python train.py --n_layer=15 --d_model=384 --n_head=12 --n_kv_head=3 --head_dim=32 --d_mlp=1024 --vocab_size=4096 --activation="swiglu" --norm="rmsnorm" --norm_place="pre" --norm_eps=1e-05 --positions="rope" --rope_base=10000.0 --rope_fraction=0.5 --qk_norm=false --attn_scale=0.177 --bias="none" --tie_embeddings=false --parallel_block=false --extras=["capped logits"] --init="normal" --init_std_qkv=0.0391 --init_std_o=0.0 --init_std_up=0.0391 --init_std_down=0.0 --optimizer="soap_variant" --lr=0.00562 --lr_mult_qkv=0.5 --lr_mult_up=1.22 --beta1=0.95 --beta2=0.98 --lr_head=0.00722 --grad_clip=1.0 --warmup_steps=200 --schedule="wsd" --decay_fraction=0.806 --decay_shape="linear" --final_lr_fraction=0.05 --batch_tokens=262144 --seq_len=1024 --doc_mask=false --train_tokens=740500000 --steps=2825 --dataset="wikipedia_en"
Each number is 500 + 50 x the weight over its row's rms, rounded and kept within 0 to 999. Layers, rows and columns count from 0. Numbers have three digits each. The size before them is the row's rms in percent of the matrix's.

# layer 12 MLP gate, 1024x384, rms 0.108, rows 187-211, columns 192-383
096:510463496501489367477441467472392574482429435545536461457491518524475624551551497439503498574517615517492444517569475474382343490459533451461503544509495551557508538458597464544488471438452445432439533465469519521480527457455474460491424546564477472502563490448494478459599536421431474595500522460534466532433446492512452491515445472395488436552444463482575447499483439592419475508515425448487566576524431462385576545545448377505431545489557478381630465491470548558488531442527499443451518531406457419452443525527522507507539534480519528512519481532438460536596484501486526471
097:444547510495547419657505490548534546413469520481529496494447475513574468563406454452500495457475484549423456459546498490577493505560446475434505504444494532459438589434512342527471584483563567559459475477422530502576537504590516478491523482531494489481459479598552406539510508483419503499497467466516466477473530536472547492482512529529507485576476527449434487561441506495562473555478447500510519493520543397577454543439490605543516380495523532580628523404549504492541465408422469488564478511524545541522561512489444481521415470534457504402502458552571635469541405488468572586
091:497525428543559499434518473481496455465513474568462542535505491512555494543465483545410453423489507449426460496419442557486476490467506433505559582447540455541529537576435554502513513455542499469445550418529543486476505489519440545575524468439461563590519496391467484509499489499483579544459530466503516463317496539432489457449497577401528532527530570525498419499446495511538501456566502516504459499455551551563552464534432520479460531445449527570498451514460535614480428446518453562514469535566431460403463496475539473588459462469465485425507408512600496563487469617515569519
100:469523400515519491490559425475544462454544534504477645458527545481429489493594454452552457568494581487456452502534499468554470522437519521510493453475561474494497554516423395445506549505540505458503419590527436471508510528522434566501501400485422528392489505591507581549492490467453467580563545445534469517564528441479452526493457493472436424484467465570447411431428575558535623594411462545405517532567471455556462571474471471515471441508420503490486489521499572606510549547573507520436488439550614527461479469557477548484591544497512466539404482464435418530505446540517515445
105:451523483535454488530471531461417458431442628448508492538447540486531554522525569469534372510512459540476430558476530499515417568545459559637534524464497425524462398501542524494471385499422530501480488488507491482563556432479470502513469454471515473470537505455506475481478480475544559595509398471530576491503490471471418505535464458500481435452567569441470538495472421460463445529519442387499502498478480488402474502516463574471516503423526450503383526487462595543513545579484591439458572532431406589536472513516550488531535471502560455593503474452524462518422500493462484563
102:463475513434514513586515543493423541519454521506492520456582400473454412482460516538513457431404491468492495467498465500483490497426487428499515508590391483512507522511470476511502554545510413507575537559554472415577594485584555485475574517448563502419510399572488473491474485603498482531491549471564470532469561538490436550509456487507545461350547533442398437463548542568447511606496502501532490493451589542556464492569484618623473569515496496606447435551432491484451449507570419546491479494584491523304492483512464528466482526514543497589548454515551535540510538498521525612
095:605475450505536389504521466436560396549494554535516565459506576461551517505473497460495500537553530460507456487473436494488490481497544482557470479577521559436465528502475541530471450502515451504501575557463514581417561460518539479474524436511471605475507441510442587589563598549560442610497492468455573397555453471527517497516502476535437593581447463507479535435524529504493415506493465522460515428554480473505519550451490453440419497388518555403554531475502511446452470556527520536411571523388561505497585514486605459504434575560532439467446551535490548484489507548462561570
095:507476528497587542587517600498549553546449613502560436635597493537568576515491475559545501546554501434466661465530504549495523514407502525497397523526507448526424444595474533584464560569496531651458503495468460537453464409587496448514479424548505550499515588553519516467497372456410575411448439472456504486523521466526492520520479563510525404512528515443464528543447481426540480536471506503487383484538411575479617559476437494502477434537511511471486536595489572541451411450501433570460450528521471549473491441490484503413475392413572500562515500486452442480476587511526493509
115:563462491517608490539515527489515546531485472536496458505511493443485515510566502524435602533496439444549410505455541466568447526559447503503565479438450558512517551567556580535470504470536507557450494456508549516516491514573543545528395514417533510519480416455584512480420473420455590564563513492396483501493544538489480512491499433474532504539493444577495492508487462467546448567533563422619518455501481513561483575549422478469501384511464506457414560516545537518563440465508443495436467581553461478555482556541556504521480516530543439547548452494520488512413495479421459541
096:429544453516428532463500545397520475418499561521508432465467473496516514515490392473472473487499532561512444478489501564485484489423419418493504488461536475479493468467495407471450537404469464518580501537514450566492423540529504559465502540494468478429538488524481406432476443476584483546527464491502544605541489406456405539522488562461488539471625584417509534438443484498507506444520496453555533433502553520531459530540480550481466577483543485476484527514415532549503472458497602416514436513491499473498459517567511493435498398437421499429467464519473529554385450511489507474
098:471461468356508509499548549513468466529571531460551417503408499543521487472580478509437549444515454445497500479391472436426537431457580576452680610520508495440508555521490549543575470504510455505471436557483426500517457542503474505425515570502522482485509476463614379609495454501467466557457478383572552445523489486445491523506498476399461530471551527448550504514421534541449577497556442566443455422436475554409471561559569457479407487512487410477533451491579528565495495483477488443522542503474482557518495557518462512485530538496444542534473484469524569502497495462461547444
097:431468460461452496582503472529503556577415439467552544509540501457494537518545503534526481476538514533560521610529424472469444564492513450548484400496500535425465552526552503553563387482573437635448485489489489477514499567510506509526511490582518510489423470531441496574496457481513525513483497491491438456528446467537457466521489433437570418495430490655450488525492493556515554502435496507409404504533475572490553521480488518519405485448597447469477440394474406539487459435488508510479519485642524529428500480436423537506459457491448462482548436517450509539552517587509455552
102:613459566535536505540478553535461509516514478488552501528440524520551486455581499512582511435458506569581525420561501441514530532449536500485457485490470584598533479485536489396513465420421440525566475450465517552522479393455511503516477437497558517458564568611519471448437567589457463484552524558521425502447486447559523548482496517553475478484582490541455448565532387494501539477542483506513401517538681530515467534609452523534452483512488554495567500541444521461538427567445464523531495634512408519592411461613511536492482496579454479415554520521598570489595517487414415555
096:539467471432520464470494531424490540526510466461532420513524481482485543496499584518574514491529534601552484529497465488503469400516406417503559468480474453555492469478464536625539573580570589558482452485560545516562487442487419423460547533541553492399511464505474468527567467500467477507501578537329541566500538403522454506532589507514417516481543488636474434497507464383491529499530436491469491444522515458462591559548569540558486478430477385446461587440646409519488444509447555586523466500475479517483469536573539567464466480486446591510470484484526487474496440592455498395
101:564403528508491572554537427504539523476435420451550565467486519465423583521493539508447527492585425511409540498436485488582456535618558521510492571361567450443550498567539491586492461552519576504433526516563571516449523557471513433497543468511559441422481508519491499494472542465495406625563551508542548504407471533499453499443517524448525511495539414498565642455465534435588469501554512528492543480499483498489442487381624460459463570445549522503457470471434508466390522514460609463512510577518462535454452501512503525460507472469517552475550514509541383496503504539484533561
094:565490501447437448457525499495469520488457475564594576493426435545509514499531598497550405541531532508488539445474594479511472527476488510430539451522445389460511448571421475483590534466475482419483492453439429434503507558549509515489487514596472496399537474451434441494513519451464538404495468484526490394527513520551531495505469512480494545464495457551422429546470511498518536455481547517500466439575443368470589447542466531438565467528432452548485562410508560457461511499541580488486545519566486468466477466542560506433511541564535420621567569423543428602523514456539464563
098:491384483551482513597553510666529484517546527428477571399464547523474491455422504480449459435501474432455533478454519492576552465546438523526533498513449463521520506463523529507407562492450575555477480419539471495468535533540508495580613533490508457529438455512483490542523461536529497521521597423538573435512527443422522459564543505526493460543523538447558426537566565542535446582464481465518443406521509356444489536500449557418498450504504536439514645495477474541487418420540559561498523492432452585519509479535536399460575533515415595493572468565495567520455562539527486434
103:547474455472481481456491494551514437374460519491611631489525540548536574470546467505505459499530606477530431423488508620492515515461486451471462488480465436489519497504559449479544501449499587480483477504533453474520449562635517536566580435471448513574538453547434462432425535558492492516481479518547535391534528459539500512543473497517589458552559449521487460544504509587541484509489489545540448532520609548386511508517532531587467564475533481525389469532549503563432479565416549565510527506396421536526514510521468435606557508499529446545510502448439563446507518515460481506
098:510465481516483432470582503615590444557488495524507504492554411624520447472444557492489504540489564476461474482552426476483358483503614582460486479519430397436489502525447555541507526504425467535434448493450561489471503429428461497615490506490510444537462635502525511521515445580496427493509427518456485525421505553517533474552546463490466568488537450446505508414446551501682543444432487497551468558379509572511482535426554452613539571535483518551528473470465571567499508522479458589539456454496530527498396429476560464558451560526538521441398413463574479529523520572569441540
105:579508476476468521431506570499491520469490600623522500508513469531447507504454492483532504518523503517400485554499448528504530489614417544432473542593533479545479494474502502514523619390433534478478574505448453442614388556447547487475445563508479491527522540413528596500470498519513459510547536437505414501516508485550523517551524515467495535489479447503514495586386444527473475508455509426442578448528510505527457498556462535502530543505565520492509501523488410500555606477512513459500540551469532448349464489497491523544534395540443485450432498547450558531611565407553497561
098:487483437492461442480500524601593526550539462505533523458582527485467491500511527441480518552606438523453484539499637478486550444483478629422497568451571486466544416453590506513508557516435511564577466479497475511521539383415461522464416481555511531440564551521532488470477487541391485502555508554498580426450445557511553484557473481581491602491573548525516558623477564412560408462400617543515529399515501577454520520484559420537399570438457533425545535359531476513560476525499509444555521486549458461535406497502500478475518522538511442486600489539589462456424508487492386532
098:424607406545472481471551565434558489538465458498510504516512512478472439570447513557572515442505483514563577561409491410554549456600543377424471508550535524530529440445416494502566467461559546547495484513525390475525445475442536504504534379490460461487479422470514540540507566547516470556425465479518444562577434440578525487512525394515510402501448557571531442510450523443433493519562500461556454461415519470446480447531481456500638557575532532551489478633510503509414525454479463523504499484525514476482490501535510417477480586546469425507509430501502548561563547549501535518
099:463488495459500571561513437490533508447510506444461483455401591430502401503462533523505473499454495522484478425416507486508640495556584450541457486601530530542574483431470387469543527394504507548467526553477451477541498486413562563384453519492533444501471532528482472451531475521452492459632514546451475474418577493485553530474509491409466531467457433576464472462427570465485436560536460460546473502512427445573481523434439496523452573470482418571589452526453447494517488496563447555469513495476592462491516480538558494573531589507535437509521453494464501558514513427487530455
101:597324467401500537526526546511497501486516543555557459504481537474526522490488459551468514440464576536479505544484383500483527592422480573566478500444515490509468472475501546551530523426510515564510471579421426436442507479511508463503507558606527555468475621501523508605577503506423463433515480528427577465587563517473583486555482483436495469475485508457443550458476474404413471486518524457489460575559467473543473496567454486506536483506507476488527504550447498554520460571407430510466482529490617446450511613464452504431558490556500489563519469390486515433380478475523421513
095:528436546574489569533552475484541527504507465500472467616509519491536480508486436439514515549574491491487439452498504450493481496473475547541536508477490374493466504418411500535497441494492529442425556465588549448409439530374460554549489572479489571506583511552532425450547498534401462494607525588510481564438466527504481409520475533457512530470491527474387459478462463484525545556485471663515389575513433459436460464465497532496513531410508582530470496552590593507460532482429531533454469576494458575423541543536516465540533542388503478405537512433521584518508468406527493478
# layer 12 MLP up, 1024x384, rms 0.114, rows 187-210, columns 192-383
098:564472467539444578551437490544596475517493502434468557467489566593554466400487383456537504498471485473508529519500492502514576400480466406484556411462562489590495456577551454480472406551472466561600588583487461517390517485444494456425474512443490507436435535610476510554454498487470474494570439396571458474544493400570496427558500504442526486438532493559489489506476505388536540483526661514512433472457460473471466444553506560481512524513477421515433519553439418471479504607539485548461473499608468529526505501459409402431441510527438436480511526516501517447436456520508472502
096:480503566495468531577572527492536498504440468471458474516445427489500478614537517507432560420487504551402463525474484533516475454574473481527563427525592507473507596571453580457488485510452552543459514359500482504572546431533499469496539495461563444527510467514532448496555475455514529426565507504537463510441533502539477441578610566493536565500402521526509535613493481542492450481474524503561470566527474470483469482477543604519528490544544607522476534483494470541515629559409526490600480458429453478542453430515441527535478515498598432414521516514525547463586463508425508531
101:431443452558619555447535511477549466520524549596558539428497540469580470489540524464520579436417574482486488501537479488497549592455533473477488481443419530470473584470453475428546508531401425547435540511527532494535479533443483600532583506429479446539406545409523525512418453472540484476546466546469501489451436453533469477571518449422466483587519464528517481665475511508419434499552398508468388533668417520579484511552446560536573563480572419550464409479505498469521400519465526429494535491591571549450491426578399508525497407445583476427445493493543508500595486501429520509
102:403385537409432601507568510428516459524477465417486535569464457551550495536513486548473370486601406548570479461559517505575574528520535505470507485518493423563460487470459593512580512506497578512446446489530573520537473493529450540482543483466488443468446501492440502414552531531475585446506472397471589451380503575387529543500530566510527520520476473384534470576541515517499450468446491506420455533491469543499539552485526474523425529404540460523569552559507496521490414465578509568543491428512453452412506535499514546416409495552537402535420489450408584530478565540540516483
099:494463499447447480414542526611425514473478495557551590515521491529578497482518457514598510425565564442526482495510404468435527405430552548392533397519543550485485498541400525541488580467467490501550555564523483482490387485562546512508558538517538530387531495551547597540547527516533539492589571427527418490541534438412505515513590531429511565451542513511541432512515536531533545526531584456544565450592418463574498510459524495586508559594543485520540516455544463440451462557358554388515482453541501513499391586550430397432454423572501480479432536480477543534470543595456516451
102:531490437553500473497508585404445526391473441572456475584492529534466495513447438549606534518446444445467593471513528480451506434489499452539534627587458438569529519482481417612453610468446609459453490464504500471513350430475438430459612498515480516412500461585471416461549428498462508496519492499487487596511584420446539399550484364558475449517514581614459477494499462502476497481532503543568508457518521508472465514515525532505520469516500590456539587534621578450502470517513500537508481497498406462436556541504476428466487483526489485554534525423454484532469515364546507595
095:552508453480572485561499466450475462508439545495489484557544455484400493512519535528418455504429451480473467502535552561495442539480596481524631491489506526460567486484458516563518480472487446489497491601452519614474410523497595528500501401466448509499578531538492467461487452479399459514422475479436503516442485558507502472401455487451483464520533513495575465441515498609529508477526491517511497523451548439450612474536533473552447499432512389365550510471573480491486464486510454517532550456507467594427557573418512468489547535541484472372566544541531502450533466467511453491
098:570552550529525404510554428612499498482536472405470574454454502503518490507567473456479440474464364524432580576620476512486506465458458486480516447401596510485460519557574521544443532594497504534470488510477437532518491500519518556463484435563486562502471428582480404432505489462465477568470513493537509471543518532573507493534420584511494447526543466491488524431544497528524503487519540514499402529523489498523634432526619574500549479482514476448466425466485500463534417474608396483545585496488443505484565511555484497505521567439574504438551568484507622480492571475485493517
104:516546431548495513395490528468518526523380473455453455483475519522489416521547436515593488547486475517520500545462514528409444549533417474484489474428427488505470486366636541501573442477419478513569498552519506478446522389539528451482413500477459480488485570432536467581503612470537507496517465427456500434460593461471401459441558488541497571466536484535538490458468572433537559584520516561556611525497499534455599494515461629475461528464529492426528563519525524568447540519486575560396582559493615597538577474498518575484517559462523430397445458389486534502633448553474530485
105:517560521526550584429518550513507527476479451508386485464498479449603467502592485456545580472513528521551447489581522421458522503536431483575529604519493397508399529408481535576531575571511539533480565480474535559478451475471464537503445509511577541452511456371603562476516502472491427534513469500458582499563580566498520392583603433469534506501514489569567471508527422480611443499472410494541404439486573507426533487449553486482576470413420542621506524517540513424521512545471513515525426443473455486502548577480514474536445517536597446490542438476561563502546526586497498514
095:593479503491524572449502526537457507444444533550474516448503558492435550411511530532433563451564545535483386496522554497446498477545441550423502512476563457514547507536474465571533482521407450551439587481505507466518458545532402471486573534552530504504490580520509528528590508602566465377475597481437616511505472562482487469479466512441432560499492418459480617505484495400562456494571516487421501502488497469474497517451583506549463456507561513430460471498497502507498495437505443546582453508607555424494563511555583407511486588510493629453432574490572434546466558523473488557
103:590547525371439530482467464520540481472519466486498522565454421477421429431561453531439437500454460511526549427438593428467460475516415537533456448516593440461419447467557463494475522508568561477512559520609505531490527453506474485484522476513460509585445406491464537541466487523369419512460573610530541487560554554420569477455466549531508558471499457432593584494512515577492466518460594530456491542501522591579480472528522513476520453502466472497514476581530599472458540533521538504563507513512611491511570504538438437489381567464468447497494476413575405476569498493481467507
098:442479491514524520387438451453537560480472512534526521497395589560537512374539480629465504488493395489420504440467549489517482493533512504521467476546455585451487551543443513446488503523634468537487459484529507542519485549536496526486468516479405503480538495435534517574572503571550552455528510511524505455559389448448429452575519423486514504581463482570487543511515545458564394487539530399459625515444559437516531447556539487414569402409433537459463479523574533488461550485418446591473420540481547509508609503521540616565474478532458450565440455498506481553442436555467510491
097:519487533502446560478499526491429533442539472445509514542474465478490479525563431489516458519507534570437548465541550474420510533573412504483406494463491473624466484438516527585464535489405504533534468558519478556541435469510475469470472451577470424528471543538567390510442589532526550501491532514508543480539547451497592564554520481485504428537587402436455524442539525445507543474536484462560503334457451362524562536462597568498451467530580433442537442490482536488480582481495504456492513449547489452553560465530441484499556475544449455473512511511496512515504517528589562493
098:482563490533485475496607437498519554570484489558508385497445425495515473480565477535454514514497508502456509477503519482542468516468483506595459478531444531448487516503473501587523620522529527462503525504545405488469489525443561440491526572468405535487504526520541506481554520359436536462457509408522424523574581426566577441522486493482499545545470466447417521599484371431459486625513462499572507462489591416446542486505434495466488507501559556530612529493566483476482531548516586452419443601535500540432519558480432466537534543466481526374506523506564446509492579437487510465
101:555487477515433460491521425474493405470476471455489578503485516468406460476489613416416492482483651462439480529430473483564500507519479415509572457526500530548454556512540602508463562451534531479444478472518580453397486526543458507480474593494521465475573516528459489521553539484525515524647464458529540476466542508472374487518483479500480455499563517519552548482514429539470459412459510524460430581626547499460573547515444571480458515571428482420497513541477558481558510433452554566510533575498490466406433460455503495568451562535440502409490435514507525479478490490519525470
100:537594537487489569481487509462402472504537463520507416525449426510444571530430601469595530558479534505534441480506513546478457462481532459554429565461521576459451515466529521550477429587510456426534528445515417500509487584480520487468468512518551454426584457452493435478478502435539500457444440515558412476484407520536521527531502518435462518534511414551475555515574432479535536545529453524540528511606502604449506470578548463551496436501478525542508422486539516518460426485500456521474501499472569486484479487455463621449421488497553553578573487525559515504492491492464541546
101:556456504481433491650457487477555556500497459524538507440437541540543468503582466428439565507531450557518438449458491502429475505506520431465407461506472432541487511459433523503475454425516493498474437462574455449453590416411486436566527521425553484537455560468420490493575430541460596497569480532488456543489426523457507506506421489551406494563493445561508534522569552489546515507543584626557555510441491453566571473493580414529474529513515442471586479566514535593400583438488522427523443522571544416566639558405538510541498558483521507529511430503540505528535534542556544470
101:503543460548543438569525502523487453501478556546440472546537607519400462390524545573445481459445530466543554463487513459458480466466566460492498545556455467459580484510471473510492500432425569475544474520545527529482477541481515449410512602476449500470554403512532504465479462399473575594522556492521473451536512406453495427531599585564498553468581540472499410508523530489532489496539537544486502528534527482479496420420505539486495446510459444659569447502469411485548521478447402508422489568555552538477463513511541474532478481458470572381530460503456455434450551447554474547
099:527590444528508549534511520504524547659486470416471486496449539470485500457491448567457496488504513579497544557437457500561528593561492463566426405427477528505472475506447531503523412587407585502528516536475541470485400515559496543458593514484450507513496429500540555483519483578531465538504444402447541582407424460527512553514491583523532471491542454519432522467427516442521417565454526551514496468419537463524498565533461508524421499500515520533509459482387525510482492432460507433544536411539580467493492568532470591509569462546541481527523511471547465562499441415452484474
099:621545609465487518513527470435529520463530505473514508566483552566541413547570521471534466480495577548535378479463486519578509538449469477502508563495457500485495554441495410484422499499509494458505548513582521460531530570533498572433558596494524531492455553484516532623556489430575550544464549541550501534482532506443512483481586523520522499589537531540428549546479508553506461614558466408458494596454469502435515515509552533493427480549522514563398560603668560422426516520501508490534546492509543557563569485454464530429440507538532534572483467460449546485464580482497441485
099:447523577542476513475453454584573518486491432548524526502465602499527528529462510527434447521509452527530468434524555597512488477511492521528571560504513467529553495422379498518424565540499492567498471475517515514538498405636453608449563434489526606561447477514467455379565511435547469536506542566564498558492561460496554509440534487503524454469580502550475487432489404549428481553565402491526544523568403579579423504504528551560424457669537493528459525505479513376512498504523504520518455602484534442545520430519490473551490411492507433520497501514468464544507505538508508443
101:478555554554553451580510524542510490515500632514450517520511488540529556460552456550552470536504577519489458526459452492483502500496582467490521496434551538554505593486556491583553390447501469554504599556467571542495384494560525485560417621493537539429450417459586485540550550424503552494509408485526570399451592480658530565416496442531513456422516453558505497454547487515446453506505555506476444528529421556528397557485433481443472564604561458544573473496487408543543439446531513514462508482570521545549507504577453494490506485570438460386518547557501462524458536564473472564
096:527514428517623511501490433423496447512502512527464509519562497463475575493433512534464443472351462533464452425617550449560493469493553525522422460398566495530486550586502543432496425505492552459573528419528519506448555476654534528491559459553590433519566500531452432486548458577502475474443453553498524476495554453510467543488456539479508534500550509574520597506563446553482505552485463480514591471503468567441527571529424457575560522536495544578529557473543440523533457402587422468514548456525461524531555455544432535430509564474596452474536534423438492530484484462532555502
# layer 12 MLP down (transposed), 1024x384, rms 0.089, rows 187-210, columns 192-383
106:457536593572450563605519450567552478567501498471541534503442522571527473549405553599501476444443468482483537428376556573544496399489466490528455493515564582508525519564524532401535463443437450479619483538524459420531481535534523521543490377517451466411571486526467430488559471528482540417553476462514541401565509513604485418479446481589500424457607538393489394457536447481435387462538487518586508470515446528520586522499470463461469518518514499372510558535470561476533468574537463503437500495474536657505492420538528503447498602468508555527455491449517499460429536459468507525
099:464472549458488514508507505459531547486563476527345471534584502542418548423478463515474524450470453479430527438524453555510472426561537584483451443467489468455566479486453553506515500558493516484547391576524560567486520514555482481479506554455503468482552530486457546501503517424433550494532513540603645551498539491565485534505432553723516491597466478467447490530486407486572498477589459518565589576426418592567516585430440530517560527425523568452437501569459525483495520533482439540444456629460511400519360439515504559412516542544532500560533503448388393527440587522432522512
096:481483521414511457577470464572415436516397466389534433444428419473451478533486524490449441474519448515528496537492598397497453439624447502480478492536505486511541403528595489527551606502441386490556444475533479457589530531578559482411538456552549464436528432583509479535610494507572436569522453565468448464603493559487464579450492510685402500449503468485426368452486503538487594485468502505565499457537447488399616475486480498529461525483447577460525527441513447533527520456571503517459516433560467459482531512425610461497478489495408500494520567433399506480504534429588472413
099:553512477495552466524546658500484422571514478517566422436482411446433389500469587541421492498422463398515457550559417514503482528420431578486576521526487479508480488472587483523533425456514523555484579545522515551477498458526574495483518490550567543521474445444603524424473450483529531460464428479553495495568422468550453547556532476580554496554437482474504590497520477519514495448603459521573470392530422521643427492524506455608459583532495482574472491516514462497513468515571523470523554469547512488526474397481546457564466446501396516508493424570548637484531502522431573462
100:545488501473486427472480498518547444508508513545454510475474464437552496530483491517393515495429519588461454564578379459438468478544492503581339512467524452568588323473405518423531440424572430470504487428514484582461486530447535564476497415568506524445480556500545593485558464407448515467409436497484499461511491610565487582523557510467504481475556497579538528535486560451531426490455428492428487466462534414516485474529512443507501428533508510502484421567419486422581475513484479435496429476437474536503455458534599488543508501483527469446435516417447496495564525458489447515
100:478530375497459443462465493586567531474506569456452525540485438462485539509496441480557541421516457576527471565514517579465432439434539521524457551518503560559521507526398473522482571453501467547500486510532448498463456519595482497499540455487534442566535501527534409511436486438430451559399553414436568573495504466393470557515495519397531460557530511444546551553509483444393417489512515555498533540414462496556558445484444458556487443561534465499531516551529448464499438536558439520374492590536515451491429483551458647498493576611519456441452432441567477527445548431555428475
100:511440415538592547498496546472502458544472436534493588506484489590513492439538486509476514462499516396368482547494589464447435484377521447466558480580521529508505518533482444501568444483521551490568382453560510563567440514540463515506582510485525506530503577470511516582458503519509497514488515476485501458487459465488445436539516508551467470524488442497453470586505586545470496573494560451452378439529561558332473497643565536495530485516506528534492513602462505558498424496509443417428447454446571484547511470508543497500535414520497497484488551463454531486569574392457506512
102:424443501482504435434523510493523514543443494560495528486534550534422561462554456495443646580504420464473427451413497560485485545508468507488547467438525577490538447597467512567544579429506546536529475497474530440484525488542626551460511488370539523468490511434514459491451434526338614502524526496531473421485483373411421541531485456546535496504508425512473548440472479514497478551579490528449463558457547546490390541509538532536484554543519509474497514540495507426569437499492494527474564535549567595460623522565532517530507557512529573526594592504536436563444432479470456479
102:541520437416529511545432478424532632504504458506537581477508522462570445521565495556527491487578510544469549489410446468509516602517485480546576549534451477519447434492481528543462520526485579540495585470415612515447460536540520487540466555469505521419486538572514509492517510529529469487530495565511555468505559503499430581476482512438509558528401460577576514386517561485490474527442542445517550519521536481546488402452450505461571530401515580511610460476493412478549533507465473479494393490522533485395505504492589507400565627443447518441543496461565430506430487514530549615
108:547491572530542504527451561488440495499465505507490492489596474491561465470466422420635558588394481574589523476418485467545561504465484436394500538507496596462507566527502468554534404456467501514391550538413544558514502531427552446555492521411495550541536462497545583509503443496475593469532494535524434462534518479512530545478446467498525603417512474526579545463555508544508515529467504540471481501479547507498542465452578495514599487448545520617417510451495502506487479447524532548580569568464511469416391422453470541475475515562467411459511496522436479512481443459481540478
097:444491481511510487480470535430525516513410474391442427469478425529571515460556568499550433502554522514562449455432458471418544578440405444516408560586436543462550500509475426462484568467425555484508525512452463469497552497607479419548550476513452524507620589512474504454468435539423485552571487503524420502459512487531450520489500570422466522501518510427539485548448527444395538455420511528427470558477443541486449449573534475588495567483524499589563526434567546488533522575515434568524501491476439489524475492472519478579457445458537464516414569521652496477439452458468534462
099:498516601376460549502416519505499525529548506514568546559527476422517419441514512543470525443439568577553561462564543471528476515455457468407508383495507561458485489552518447465433493462508485501572433493556460445462507572462566477500476545441505537503509553522508470441561552552568537520511545513549650537535548573478585439513523544439422561594510548499523543401535487461525520551548552485594511551492532405583531410512532509513552409513510450480530521448493457485505505434498519500602489485369446481520434499515487441508617463524439471517416584459472436476469534445511491673
100:568525524471486485473499601509456501573486480437475482576512529549547588479530456487576521386547458538462492419463582493518413526498548423553544417508522488507481450595459505523472490508412473491509449495482504369471453523522527513580576516555467610404574411563576511419582457434544441502505469497607445499409556478560499498477504482485525462524528533495468423563513491421539540573569565567481488488542458567552401450570548575553417597473488550479476547554623468415499468564529542505562462516499504514492384488533419514643511554478442497515478433522504440517550512483506491515
093:546380528472545497496495497498435545551409431520573449572535397528469565524480497555459467470518514439464541519423461595543509435501562535601559556542473481505591604492465555508464537555467469519517568513473440394510450387548462539518600511531593497481484544527447596492527559518546491557450526500552428494458470495454510481506578478504490495478550477446517454550447353500550453483444521516550527547453518465499443407463441503511481493461583402502532526426518517527556455593463505514477528566525464605535487577530484443533461416466526523504562577466486469485449514516603499476
098:579574555474524496428454489460470509530455449522475493517400428496439573489510499492491457492499461535591523545523450554514416464485475446464537488492560437517466534405408486419521449450520483571420544496522514518452566465591531607530510486606572511493432486395474436463571506441423538525493513497506442431495553532542550407536531496639511412492407415425410514416501438487495478539487537482535555446525544508538524438493490512432528536455504538473441493462461487445443623542476457480508527414460482484556565465542425518450443510511591359461486557525488554589440519512452446447
096:543519515501518515556397605393404560377484520541427492527456469457543521544506549433606549619374522533500456456416534462549535593512505533530480521504515445610497413391458585542344512489526494610379549451535473496503548488587501471467593471471500475437563488501479518480474513512475509498424557549429568526586506490450503460516513433459493452403570583560520527509502577514578446395520579470500447506522442498436502530517517451484460511493515524398482535436462402400561499454550516494490446532513528491530472532528480512458496591484493523496540444593536579480469462542484503465
099:507514518422512511454451486485427580515502461509496459432574415473466515463559508596468523472499633463485519565528521488610574433374568468508484598508458484516587513574504520379506567526497376386529504456461550447511539478558484488549512471498461496554492493450458480476487521561578500579491534550619506409461628455501430542492472494501525438431447573571525537591542548500402513611524525434455565540452535488489505577509414526532456547493543495563425399510530442455449464536484524491549512480517541503380525454491598485506391474467565476428483508492585513619584547500492456398
104:477591484491521517498549534519491426464452528473466509536519510538543466498539506533508536596519486593497437523541457493538481462495482572349454496522498454512574504547460398491543494496432585506429539415575608510472458527562579421451436498525552471470495534537513488507481549606540469488529531490416480459583544466535470446545483469279569435477594566460573461502506572584491473429515444526563472576484513497484462570476493538439588513547590428462448420504588572502517484535507497528497474663443487560460553500495559538515504489491515442534526537412568520540457553530498588569
099:479509489503529556481549558507426520510458463513488430471451536492520511524485482470495529534526413464502427472534473517520511489481523447416545558454484511560589485412562465485490417529474556430518441549499517525551439471517489489416565504529409473478535662490566529488459507524510549497443562475420529581541461585461452555446481481544474537590451485501455510501521599492465414456467516448535477565522487533505489632584534461481485607475539351588560584450437434524520460507511542514465549479498543410525510487455397433475487575617486516506526452490425453479433461500526543530
101:493464492477496534429508566368535548564534441485451495510536505474525608506488560568516594539503544420489620539532581495511507530453429456516513441499429557521512520533514459448444559476502466487540544496479568422518546509478421586482532556534481456591529521435422527535460504448419506416494512498526540520568453449483448456470480477359484520419515435460555495574583479632501620500465469457547533486544564544484510559455479526566542534563537500523500520613573533548490507582483435526503588601479463490478594429467527514535480484493431474507451481544433509458526463452522443473
101:568588436430498462560521431481476432558558461480543444471517567583586487588458412507502490501544478462511529530527449670459484604544517498500453491467423457489540407438502471479576480539495505560414440561479454496424465478456506461490484530517539426602541548420524496535551502445440481540403608431432470489451451497552519434565433549403545477536528533509510527423507431416381570519481480475418498399581497519547472494521536443524610532449448581538493420449425529399517441456462488500451488511460520513453389537452383530533527488470455561482440419543385539473465500479478476396
100:572529476585511386474525500520557509538464539407470478481437478473556549567427551550393420396561435513551506521501545520516406476446587380515562507470600601472450487508530496458514521515509555516493465499520467487443539527487489491453497469568463473502521460630611488510476510557467537512507560378524574512545485462537505475532427526463504538460530498475473449477483497541520411451487498494544527566535420620473495479545563535503463559494606484611497495551408500492510481490524480505525457431492512508580521525549529543461459469480551482606527532516540461422589506467414368399
099:485575483463481443503489559519505511496423582595522486545401490519479549347525585416588491518467604482392542589510510480571554508509547504508477413510521518516438557497556509424475521458525500513484580479467555502601490527495542475463435515430583506502436529400574480483509502522494505542438443395541510462495559476434449467424498476633510542547433467475502574565504472494408443559470482513539447568451476478517513399475499410440442497512487488449532574449486516498523490521514499478520463476471512501487443528458532489502448541502489493527550469514472476450481505485460550510
099:535496522582446528424487433467583512501508499501491462422535528497506471469470440436384485476456468534494434478471509538577517458492391478499525561417547491516469578506449479502437541571508428435494490509485527426515518484538505439425443509453528541458510522518453517535441522485434492446390539629523393513520399452571369559444482579520563458537490470463562490435563430513541515510525554458528519538398454414606518499577419540518417462422473584466570563472471513486488470434534541541566491513539507505509603515519475577497501481580429566521533498589450502518586495505541445430